{
  "num_hidden_layers": 9,
  "hidden_size": 96,
  "num_attention_heads": 3,
  "num_key_value_heads": 1,
  "head_dim": 32,
  "intermediate_size": 256,
  "vocab_size": 1024,
  "hidden_act": "swiglu",
  "norm": "rmsnorm",
  "norm_place": "pre",
  "norm_eps": 1e-05,
  "positions": "rope",
  "rope_theta": 10000.0,
  "rope_fraction": 0.75,
  "qk_norm": false,
  "attn_scale": 0.177,
  "bias": "qkv",
  "tie_word_embeddings": true,
  "parallel_block": false,
  "init": "uniform",
  "init_std_qkv": 0.0494,
  "init_std_o": 0.0,
  "init_std_up": 0.0494,
  "init_std_down": 0.0,
  "optimizer": "muon_variant",
  "learning_rate": 0.00341,
  "lr_mult_qkv": 0.5,
  "lr_mult_o": 1.5,
  "beta1": 0.9,
  "lr_head": 0.00828,
  "max_grad_norm": 1.0,
  "warmup_steps": 200,
  "schedule": "wsd",
  "decay_fraction": 0.851,
  "decay_shape": "linear",
  "final_lr_fraction": 0.0,
  "batch_tokens": 16384,
  "max_seq_len": 128,
  "doc_mask": true,
  "train_tokens": 98960000,
  "max_steps": 6041,
  "dataset": "wikipedia_en"
}
Each number is 128 + 32 x the weight over its row's rms, rounded and kept within 0 to 255. Layers, rows and columns count from 0. Numbers have three digits each. The size before them is the row's rms in percent of the matrix's.

# layer 3 attention query, 96x96, rms 0.0554, rows 0-95, columns 32-63
076:141136065155139128133107139183105146088152156144135132124200115123177155132121084172150161115167
071:155057094102100112140122050184087132149151118127168172125137071191129072089112140072096098122116
077:084136107118136108147078171110199127096132145117082091158201148119168116172132155128176131116127
103:160120095138142142076170067145079164105129110114144126176095060167177184139116139142148122063107
084:104150167137117180087117160118129116188149092135157093184154154101122166171162167157141098129093
086:195087143112169143148132109100043105152118064168116119071156110124118124138149134143133153099099
085:170152075097138141098162100162105160040141099171146142122145110138175141150120168133100124086137
087:079123141138142128143072140160195135089179128099138109133127139090126077093086061090103127146139
097:143144142144162130170187155143158161199139187131132143131184161097125158128105101159084083150081
099:075122055111103122149115062130138071117103145094123157122152156188092141150125150145144122135160
076:129160160111185101143146153130145124083096163145136187101135149135147168115139159120084158121155
102:215161081156128080096179120129122147115142142127120157064084098107100131143074119101122119109133
093:116161136143140156126146105103107151120070133139189076109175095095163127161155117099142069123148
092:089130122135127099157154160173085143118097157134131111096134124114122111120095143140143132083125
081:128084093150138131198087110133106111130102085154131106155103088097130104081189108137170082139105
086:095094125150143103107100137127154106148160144120112100141153072106188118148095171158099132167165
093:161082121103091084092084083109149151100190144147091150079121134116154102116086119153130141165103
090:101126103128107134140092187137182148107113160054089133087125072132150143131146168140172113101103
095:143158162098111097143087124155164170190096221116065165098121123069118124144096098150113108125124
095:094108106163133142087164108130152074152181104153117082182196148138110156135100110139078093113173
101:083124136140094204077135139141135083135123132123116120171183178144122129198159151098128117128129
094:123196090102178110081050095119070105152179130137142097162105088161143119151086161158121131149145
087:141136125121151168107106130093124085080079092077118091061111171095168123142132153142060112136166
076:063114081108143147059125139156122089142089106124138115144195186117076077126148110102111143120143
101:182153171132104103134129123183168108098133133141160119190124063143100167101147166095127125108187
096:153114118126196105110124157113134135167155190173110158148158089102137123117167131171138173094163
095:147114188115114118104157144136110117126118126127085222133180125167104120109093123130203092092194
078:140092150092125117109107132136126106128153109054164129148161082130161126102225120149098129176101
096:127068121166116113090074114145121148119100152176119161055175101164146132146141074048126134199106
087:124113081079142114102078116212120168087120127137144083073153108110115130145063138150148150123119
083:079090131119130098123109122150196085060096103112113141134143108071037146146157087113159120127149
095:198117141087135128100170192121092093161124193167128101091128135100037129091099143140103132156061
092:138158089094098131166090143167120150191112210165130136085127083167099086099100083096118168170134
087:087117133117088127147115143218124100136128130134130132125132124099130106167063049108082130127093
098:115092164136212152158085125087161109137163094079151156190099069150160154125162183137123095085119
081:141108111120159101068093091153122146183108084138122132117177116109131145182099152108130183201136
089:117144186121130115154163150123166067083101116129157118168138121164179098127127181103164125075115
103:156111139167097128187211113095100085089168087112149162127111133099124127049121137077144133161173
099:112133138078112125133155132152107198189073131173074111150075089134107132135093073105092118155163
088:063133199107111134146159197207117096140147118101173167160082073141143195146090127159101176030101
107:167105141108145146125139104147149090136067130095136148159181087105105131164156205143114171130151
097:105125094153171121156107087135146088167133055140118110159099124108099163143153187095168114119169
094:153097174107143085144120128062118064052073114128128112139105090078185124157124185174101115136082
147:147120067122103167118156134151092182159097059147128120084121114156095124124103133132111124149108
101:120122041136161149073118134088121045116131184134100130130151129178095111099126119133101103125141
112:121178156110143104129073105131102088122120137179101208081103173106181096116158139180135086091127
114:131124163086124144113121106184158179117156160109088103128170124156180092119093095201107176120144
115:130162103123131132125167126076129151073096113163170074097141142097098143107088079169142095126070
100:108097124118100121129134181154124135181098124089174164121172156166126131060158117093121094145160
102:108116145113092118208150131160111106106156121103048057192096113175190173096172113118146121090064
106:111090157151148133123137049133129190090118131147142137140135126120110102105158104183138126127099
100:093138106186092157153143076125080176087149119121124122132173161138112173078126079130202130096203
111:156178125091136108131087208131166141129113092116163128117131132120143175149063068171095149073099
106:119135144163163119124177154082125143127068094130158124125136093153132141118137165125090083137053
121:144133071136070103106079158098093187143126102137154142116117137090094119094088132123150109195149
119:147081161124143134188188080110178149152146117137132145155080102126114100166174112118094079100200
105:188057129151144063097144100161135106197138135102151150140171111100128101120137143143098093071096
113:110156095117113101123114059122112157095127085079123105157115182105096079112189118096117143106112
107:092163108131160127130178166106089138087102125117126108147116128089098134107105122147176103058097
109:110151179098118146141138100079178113146106111106111119151094145115108147048127129160081108137141
106:123167109117108057141121138073141165085085139136104083162116105103162116108150078134118160111207
102:143120122145155106104098135090109135119139142110163107162154164112173125118136131136159142096156
116:097073148176103160154160144185158037116161135158169128163170087175111123138118159087169113158090
103:118182144108148185081078128166138139157108158132116174155136120091149183120154090162149112097127
127:187136084096104132136135177080075153090135152120087128109128133150104086083115069159145112088116
121:199164133115100149135086143128087145125133131148114161123099129163174123125155083159167110095110
095:066080132116114147138159105080121075080147148091189097182154127127100178154170174110089168084163
106:217121129159116135137122139128128111136132082164117128117120144131160096109134128158112133111094
090:120160119175185071114121098177120079198102124173122156099139126102132110146172164107162144066095
088:159116161108196136114136087126070152185147166100155109149165136125101124106091109165130175137121
104:178188075108112092105126113156109121074128132198091151162170161089145089128118193134139156128132
096:102093092102124104124143142159160141152147140087178160143214176141097117113078133154064146106110
102:057078116067100098078127154133053101178064110189114163137135159131144139151148133155142178120050
111:061116187135139151165109122143186151102149123106135082162111118098139110135084145137151121109141
086:130109050127133067070140114161157086098101130224147108127132144087118118126084150134105160095151
120:179155118127105132109158137073062169138097130206103118143122171131122154105090108123108132107120
107:124155100071101095097119186138067119117090157075172164068151156114172066089084139213112141104093
104:129112113091116160133133147155130157156175150128078153141129111135161087077130059188186134096114
108:088107114139099111161200064123141096046102146133153208143149133167104156132152101121136129113108
101:119153114103103149116115148160116093150106190168138185108157175099117146157116078152144101075134
116:123112125121087153126120120136160142114032134107133115116126166142147104087097197134178111155123
111:083075178115102152141124151162150157136136128083147156064115126115089155125121110106090133172179
096:078103206144114081118159159146115137103089108100087108125132092127093096139121090142061191111150
106:157170096111099120112073120106117135127120153106205145108103061180139136099110123119135122160122
095:109168192132115157144106183121149101085171156151129090158206154093162036129166131119115117146113
103:155087170167138120169131122133109096135177108074146165119074078126067116166150145124090141137143
104:061159078167158172106137129135139153124120161161110172089137083191131124142083067075155143139133
099:119164135153083144139165078074147153110155109191135096152058167100127095089155090135143133172135
105:116088083108072175070168095133134112095161134162123174146142043085089178156145120108124123149138
094:129125159161127110155145180107132126086174099135193127161098083066109139098094142124109110126103
094:094106154122104111135097136138120194163128148077124140205127163129142134147109110086148071146128
111:119151129083081187103118063088069105086120135140087090039142086129132170100099115203134092195075
102:153031076100185184121132139162121152117151147130079109130111060138118170128084158135091126146173
109:123169124149072144083099155157132119090078166103121104119124124115091105096076103174117097176135
105:176194113134114132117168109095119158077160103156134080120106112075170099111060099129057120155167
103:116103114140154106129153134108175168132064150135110120167140121139112146105068113185142134111174
# layer 3 attention key, 32x96, rms 0.0649, rows 0-31, columns 32-63
080:115092146176131150172156094183157139096192126117183146104120140128121139149116103126154098128157
116:179072065154110156133149171136106134107120149202109130136150105134097131126086096161160101104125
103:097133131136091075074107158112129157165082109101142042113153151120165172124158157140107123172142
099:104140183189061091122130143111139093127183159132112111146180186123131141172148150149145144084211
096:147130094115188169088123134116132129137055104150133107091065127130134165102121127134098065129107
101:127153174167124104115174175141114120085114125150207058124172122127169126170085118180172149137054
098:099171147103110130102108157155129138127121061133135178092108144091139155190149170124162122093094
103:104153131076171084125067131105126162103113117138108111120155157140126126111099106115154113152170
111:121135213103162125134073139093154187155120144082162088164138119137088164089151145116105183093122
080:178120172119088100150140127090083189102131145071141140112153106077147157108172155089067163114123
169:173081123145131118123192166179082091099128163168134118117104071146117131118090100168190149100118
077:118148139180150153143129107120085117108111184090202154122073107133166159132191134117109124156171
090:216115149130118159184143098160169115143131163153097128126165103167132125118097145163123147109150
110:154142141088075136077130121140122160175116158122124137110126133113134145100143123098145131179113
097:117088187100183190154138118130096113118114134120156133195146105188192197120152115097148152133102
101:108096145085146059152175156095205139105161138109142092159099096130159136117138213059131125149173
099:099175113082126153093109144112093084183114156136105120141124200141110173103139170174069192177093
096:180102099118150095103109083044110110108155143189120154191094108125094140116077147144143138159086
090:125108095094145106130156092060138153108134108124074156113203159170171200084082122132109123141156
093:137173121153100117153099056120137136117111076166157080156099108105109098137117117150088142215150
092:125118096141167105114191162147130140149178122185161092129080152098171126163119182126119062110141
094:116178110158102169182136147130125116181147066176132148110149125138122139105111126101130106101151
095:120153115157132204129129089194127121155192079116091150128135130201124149166109152143127164121147
097:214172120145116118127093097112079132119166135090103140054149153098086102223102141157100126095097
098:143097135153147143155105113139126167156157130133127151210098128091156164110166092174156210117135
094:163118100103119137081138076084137127163129124094102041108120152149170077091042128151133162155102
098:133174112094131114094161172179126112148147172142155131091118140132125176077170132097110120156117
096:164118110103157102144083057151108173146165145147174141133113103195122154197136108128124098122144
099:122124120107157082156117064093135098089123078097148123132151163119057149101137120118134127133132
091:092085096141103139140103181110168147138138126147133073142142134151151181150165103156094124127129
105:105126154121122113130069184098123130103145105085152100125106133183121107140153129103095148115122
095:109026144135127077135097108120062137127151187132064092115169128158177117089136135102087102109127
# layer 3 attention value, 32x96, rms 0.0383, rows 0-15, columns 32-63
101:116115146193098080172137182095132187104087132104085169121148147180113139136193183116108185148161
098:171138108090148068140097107073129092114094152177124117124112108163136170117120091147104100152080
102:126112106058110124146140097118146205121141156132091157122147098178125176116137120156158142141206
101:131109093116145152136149095044158157104139106118066121120105132144158096109123091099152121068177
105:108123089114182118077136148111137089113175175138122165057122139115104088132103148206116115152097
103:105150111076124142152176123120105089159113139127188164153134154088152136158169112165095175148172
105:088130130147115175102142115077085106125134109118118151101074063111145155085196134113085172148133
100:105116103177105116153101125136077105114112082104145164148158093148129136102179100137187151138106
098:121128045137161155111120102112084132155117055124131193139117123069135200086126127151139055103119
098:186132114136159090182127118097142094179138135178149128115136124085117071100106155109103147156168
097:139146162157208092138114128142138142166147111157127063119123110105159150111118102123151124138121
102:141172110095098107117143089069059126160167161110148133143180091181170115120115091107140144154159
104:119138106165148163148165127086172166153115179114143149103141107073091063154143089077176147191096
102:111106104183097062072143125128109127169092090089128118169081189092170122144140147082121147186150
092:079086145113067130163137138110184151105091105152134082113151079063119121170123167155153188072139
097:158163111204122100157115104167080120084171058157088146107156131105129115138135119131150119200199
# layer 3 attention output (transposed), 96x96, rms 0.108, rows 0-15,32-47,64-79, columns 32-63
092:133112065103152080128082162097084173097158146119125175115143152114144109077192109196105115088136
091:116145111133105121104154137086157123151137095097127109136088147077114150172115152120153141108124
098:155081135084126139110098077105104143123130100139086139141184177119123132098131107098119104172060
083:153135149164172135100129126087073184172101085095089159105063185104160174137089136107130134067130
094:158126092113071103147126118162096124121087166113188168122129051171227124097079071088149134110126
111:138132143136197156111013127143125137156154172092122123122152157063069120136095095176108142158146
086:114142167086163137111127121046102179149149084121117149116211137110132129119091127157129160099138
097:119108122128145076155117129158183079098108131118039097106155119092133109085091113118178148149152
074:098137106229165160127102136174164150138161138172107189142146093053160105139172146102098113113119
099:124120129080132114174130120131161123124132139102162115122125111110124114134049101161204148091181
094:138212099144188099145160099159146130131029131092122130110136180086125125142056131132129175129137
092:137127154118128148135094176104084180160199122190179124140126106136146159193117103169107131094084
087:059091110104115109151170149081144107094149162121148095105149152066123111138127117157117135153139
088:123111144165122122109126171055093123128117068105171161189079072130123145171148120112132067152096
097:108105085198160165191118120149085100113149109124132112142132103100116139153093099159114114079131
103:112135131146201135077102102118096124195149105116196094160137153134101194129182135170118108114081
113:120148130164102188141159060120140107149176127169165130119072120142194050154102168092209122138106
101:146155124087193122158085146171138096172142166181105083111138152187145093087088134154096105125121
099:114156091157142122165137133100099125114115156106102162101102105175191159184168160132123144077119
100:129141140098133142063137100169143137132126151165143127131132121121131093076174129138043065146133
101:054140172126156107187131142131146168149144133089086116130131137121075121164107153188123175197168
103:086123198157113105154192107113120127165122091162073172091163115149158127073120158116120106094134
103:151130136166095163168144157155115082106143133163107131140113153089184194105137112132165113168160
095:139065106123180118132042077121122163184127094135187140144081130150178133088100171126152112118139
106:158159097054098124171092113088100166129117067115167130106097121198128160147097125147135107094094
096:101127124186092122114111104140087109091138115145164161114129102163152134130144151102074133180119
102:088073120093145155138127126117121096157156102196141176077100150172093120132130097123123111043134
114:075150103122128141137129111144157150103133089099154149136152154123098126113168161098141126153181
117:112139116093156116100079109144135159146119103156128151214135134154122092132131147108129092102140
099:094163197094149161137108123213142161115129145133058132109145066041128138112197103117116086193164
088:160126137081108112113136128171095132130099104143193173153141125138150111039126166132109084136120
095:155118120108115145120109111098167157121031075188135147087126113138110132114092117130158182130102
101:081147119099174143052177096144116128200101130130095088154092123076134196131128118094097127123138
108:137160211183159106095149130117120136087123090123114180120124154137143141164161098108157153120093
107:102128129166117096120108153170134088127170116041180094104113140097082048116164097142151132143128
107:104110156146107134181071138117167139120160116131118133162181084114103138201121116198180176123082
107:113123158133147159091123087112134106130153113117120098170122161140094126098174186128115120139127
098:111122128124116086185176174100112175054112137129174098107114130139176081145106109113102123082143
111:128122122111184080084107083135180125122155114113188114123094177166127145216190118157143092107069
116:085157159105112168077163155160126146087190149117184149151090151131108197180156109144085131125109
106:177089189123148118117136164130153096102135163144119118151152162124151161174187146153121162152105
109:113135141131118102119138180132100054139091126119095097182135123104100116124156102054075121139076
105:148101149187106150163152168120084140128096215176116150180087119146147146142171110139163147141146
098:097136146096149086131097169080135098109132075175101117184065097100120101143165162089111069085059
113:166101137192134171163148176176111156144121098143140123109118117158096171128161144186102164081159
116:145133089081100137158154143178150104115181157190120107088126164197150121113111115114139227074149
097:097174128112078124033107143106135132152114179155152154142131194118116167140125126108197116174154
103:107134132164080147153183099187106138135160193101081176116129108128169125162164172119112060131140